{
  "attn_scale": 0.0884,
  "extras": ["value residuals", "hashed n-gram embeddings"],
  "init_std_o": 0.0186,
  "lr": 0.0112,
  "lr_head": 0.00498,
  "decay_shape": "cos",
  "steps": 6334
}
Each number is 128 + 24 x the weight over its row's rms, rounded and kept within 0 to 255. Layers, rows and columns count from 0. Numbers have three digits each. The size before them is the row's rms in percent of the matrix's.

# layer 15 MLP up, 4608x768, rms 0.1, rows 2210-2215, columns 512-767
027:114129134110121133158150147113143181139151143074135146141114132124166152118130169111102125145135128096126103115117113110074119169111149164128069139109138058099142131099128141099165107096127148127135131102127144181110155124129132116107121104136137157131125147117095133126155121145121133089108102126169118149148146120126107165074160144105144131147155108137114116151133100109130077103130131103128128077114125189158150124118177108167109109121139189142154137187132157111130126137111140114114122135161129133092127135148118094106118056101143136165113101113141116144122112116130103139099131136126135118155137099061103150115144114129096173122102117134142140113147159125139126083113137152093111123167153137114134119094126108124164151122120124132050129136091104149120138115140121
017:117128102096124110127103166155139088113118110127149120112066153145094161145121082136155146091111082132120112108178108129130123147118145159098120141123098108105115126088157108092077118153133104109125144116113183096143122096144111124098122211118112140142145150170132132157170141108106128102208098181142105112112123119130134119120099112154103150132115139059107158137106193152191074144153105124146119152102136118135120116100122131184092177113126098112148122152114095143170122156132123141138130109086099122130102112134138113145072141150132134117148100110109106122147147152135070138098170098126173089145128146131182161146133123099152142116194124125149125202137111138127084144148124128149110121108124113133122151149113162139129131132133161164122099124177145121159115160099141
031:154140115155120094122129154155136158130142098149145139121148104161130144109150135141114111106120123149099125119150097131144125133126120107151136134095082122116126149139154142135123142138125159138108129104140137096146176146134113146120157178130124116128136137104139136149174143131154141116157124129137114145102152108113149150145113143121129120120102131116108094128129114157144119106129142113154159105112091136140163140150145178112152121151100087088107122119133179123100111150073123130147143134106136114117152112132115112150143092145089110151133113123145124147115094134081161142127121143125141148141127130177153113188115123105100131120120123144104121139116135087101148147081118129178138138098119134104150157113093136094132103140128120136125153138108100135119116135105104
148:128117126133118080157141147166175139089132142141136120067151155121127103103113095119133150137100108116141071071126126137213153137130115122088147122149124159139149134127141138146112133159134109154157090107170116148103170096142144096079133120147122158107146135166087172083094114123138142131115086134138152132131121153142184127102118130136147122105095123130145127098057144098106160118127110106142154133173127122124120159153119113187160155133130190122124093163125148132094127085116146128146133110111100120152110108070128119115100066126129128184133130149152130143135135159121149129136152145140129108139132132116147092142106108161094136125148116128152148149116138130104119108149178136121090152177117097137127159101160157140123128149134118139129162135146133139106124169140134
044:109139094099148114130087120145144144151093130139094118135139133114136115175097099116140121148131102149164106133118143102084145109152144118106116155096099120134135150141115091112145090138110164131148084114136141119158151112102146187126134105094102135131111151154142135146158128143130127150149151141133154114141161129176125147161152141115139153121191143130154112083103131113123087128123108123157131131115123117139177125110092170120166131130138122152091140131102126137155189148125160153137176165109142160130130173148156127150149112121132174101188133102117131133094138122156111089145103118151162128108097142129121098125142153103132163096139111161136135130127104150142119116149117083079102099094157118154138148124119139114105120114166150133120133148165116104146091148135128
075:163134085128139176127162069107120113092162168118105097115145164131122093107135160129177114131133125121127155115148114143110133098114133156142192115130126086163109123158137132097107146093117121131150111087107156111121083124157101129126134148104119110114112131134093087106139138126124126129086129146070093103103143145175189121137114105145111138122160105140119134125134134103156101109110119152103126089156128121136098147146142134151133153108188139145104120100143112095130125155138122129153122172096149113188088098118131123104107161151125147156133109101128138092120139163085127137110131101143093147120151133116109122124094130142108122122102141123171099141121102106124094104156100127118113124129121138168123162130114099123136110127100094121107100149139149112122122143081103
# layer 15 MLP down (transposed), 4608x768, rms 0.0173, rows 2210-2214, columns 512-767
025:145095136139165134139120179087062150157130141096151149135103088081111175101113128105126116093107150117108118122108098132119186139140161136127112133135152124103107137109138154125147103121131131121116174145131101143102158100158071112142135140124127142182123099140100110109148096131123131130112139119135120097127107118085117154112143173144118132129128109111122075107139090107108129124092173141147063103154104142102112126114131129138103099136110152134136124122102105082118121101162165143095118142139127108151127116091147148102127102122142134135138154099161119136106124107105161091116024140123159096116168128138123137133072094169143100120130160152161166123147099122153131121131097144132118140160143126099145106092089130157166122124129167119071165145119099112119121156103106
014:136116105126128131126134141170133113073135122120125121127125133169171144104126144126131078118112137109163118118127134089119109100119080110138116146125138068140182080053168097132152124099121128110138122115176143090127107105132139135108119129136126103130186152132085162180107134166125137148133126188130142136126156115141129134157142119112111141119103186168123164139106101098164100110161125099082128136135099094123102121127100110162094107124128087126153092134092126119054118099098137076077126095145086143154131103121068117142128146106110128110105097127115127138117109112129108125138127092135121135126101118128145122128087079125144133121172101109155148116104158104167081145159135106101154158104128202166122137172111123143147081132130126146087094095096144111153140107112077
029:186160140136138144078102135111101103136111121152130146122136104098118143134142142091076105108111130126126095123112129132113110123148157137113133149133124130110140147143128125134086146119142122192126149148120130122149135089142093162108125137149103183185105128119141132129135105108149129088125122094154113113123129151123140136124136163136138156124113158128141113076140146116141116151137136105146099080136173074205173095153134173152145073142151082071109079098113131138091133149135142153104155167132120128129119093134134126132120119130128131145131120118135158130119104130107125135134113147112143153162123158138099169176112116132098115084113142118162103135143121171121070109113115128183183106111137103110134120156080109166146157130106134104107161094119125117079124149132131
161:154189159108098109133120150099151117135136061106102127095128093131115131121145128100121153135159101090122167135183127158094122158110128117165113141114147103104106097188126110122140150139155130119141146102091128166112146158123170103087127097161100175115094121098181109140090136103123132143134125107137132105152094099124098112101130097155173154116155134104168132116115081127101125115105115094124128105167138081135145126150120163131128098138152107137128117144099120165135143144100131142136132103108143118124121186184144082112102143120139140132157135141104113089133120117128114119089181165089138100133158100146146124105165169120147148133148081141132060162142126130154128143104132107137186143154132158123164128121133103148124117106159120115113095136141089094125131153115152
042:124076150149151134097119123131124143103101150156139121134140114106114121143109112111118136135125128161133093100166146105138108153133147097172132118076124136112099104139141115151137107137138152124088141117092149102144157117083110144153117088146130160163148116135116146156134141132109108160157095125118098135124127111119115145136158116092117185112165156099136119100151109119137086104133181140120145150070122103146164133151096110176115117128127060155186114115134108121077108140154122119117130181079088117170147085112164145138108152124118125130152056195092131153152158147125123112129103108151152173110133120115139122144135109158131128158130134132146168139135129124134099110098127073180124123088128126122124173104145151129152141152109142148120097123119122101149173117154116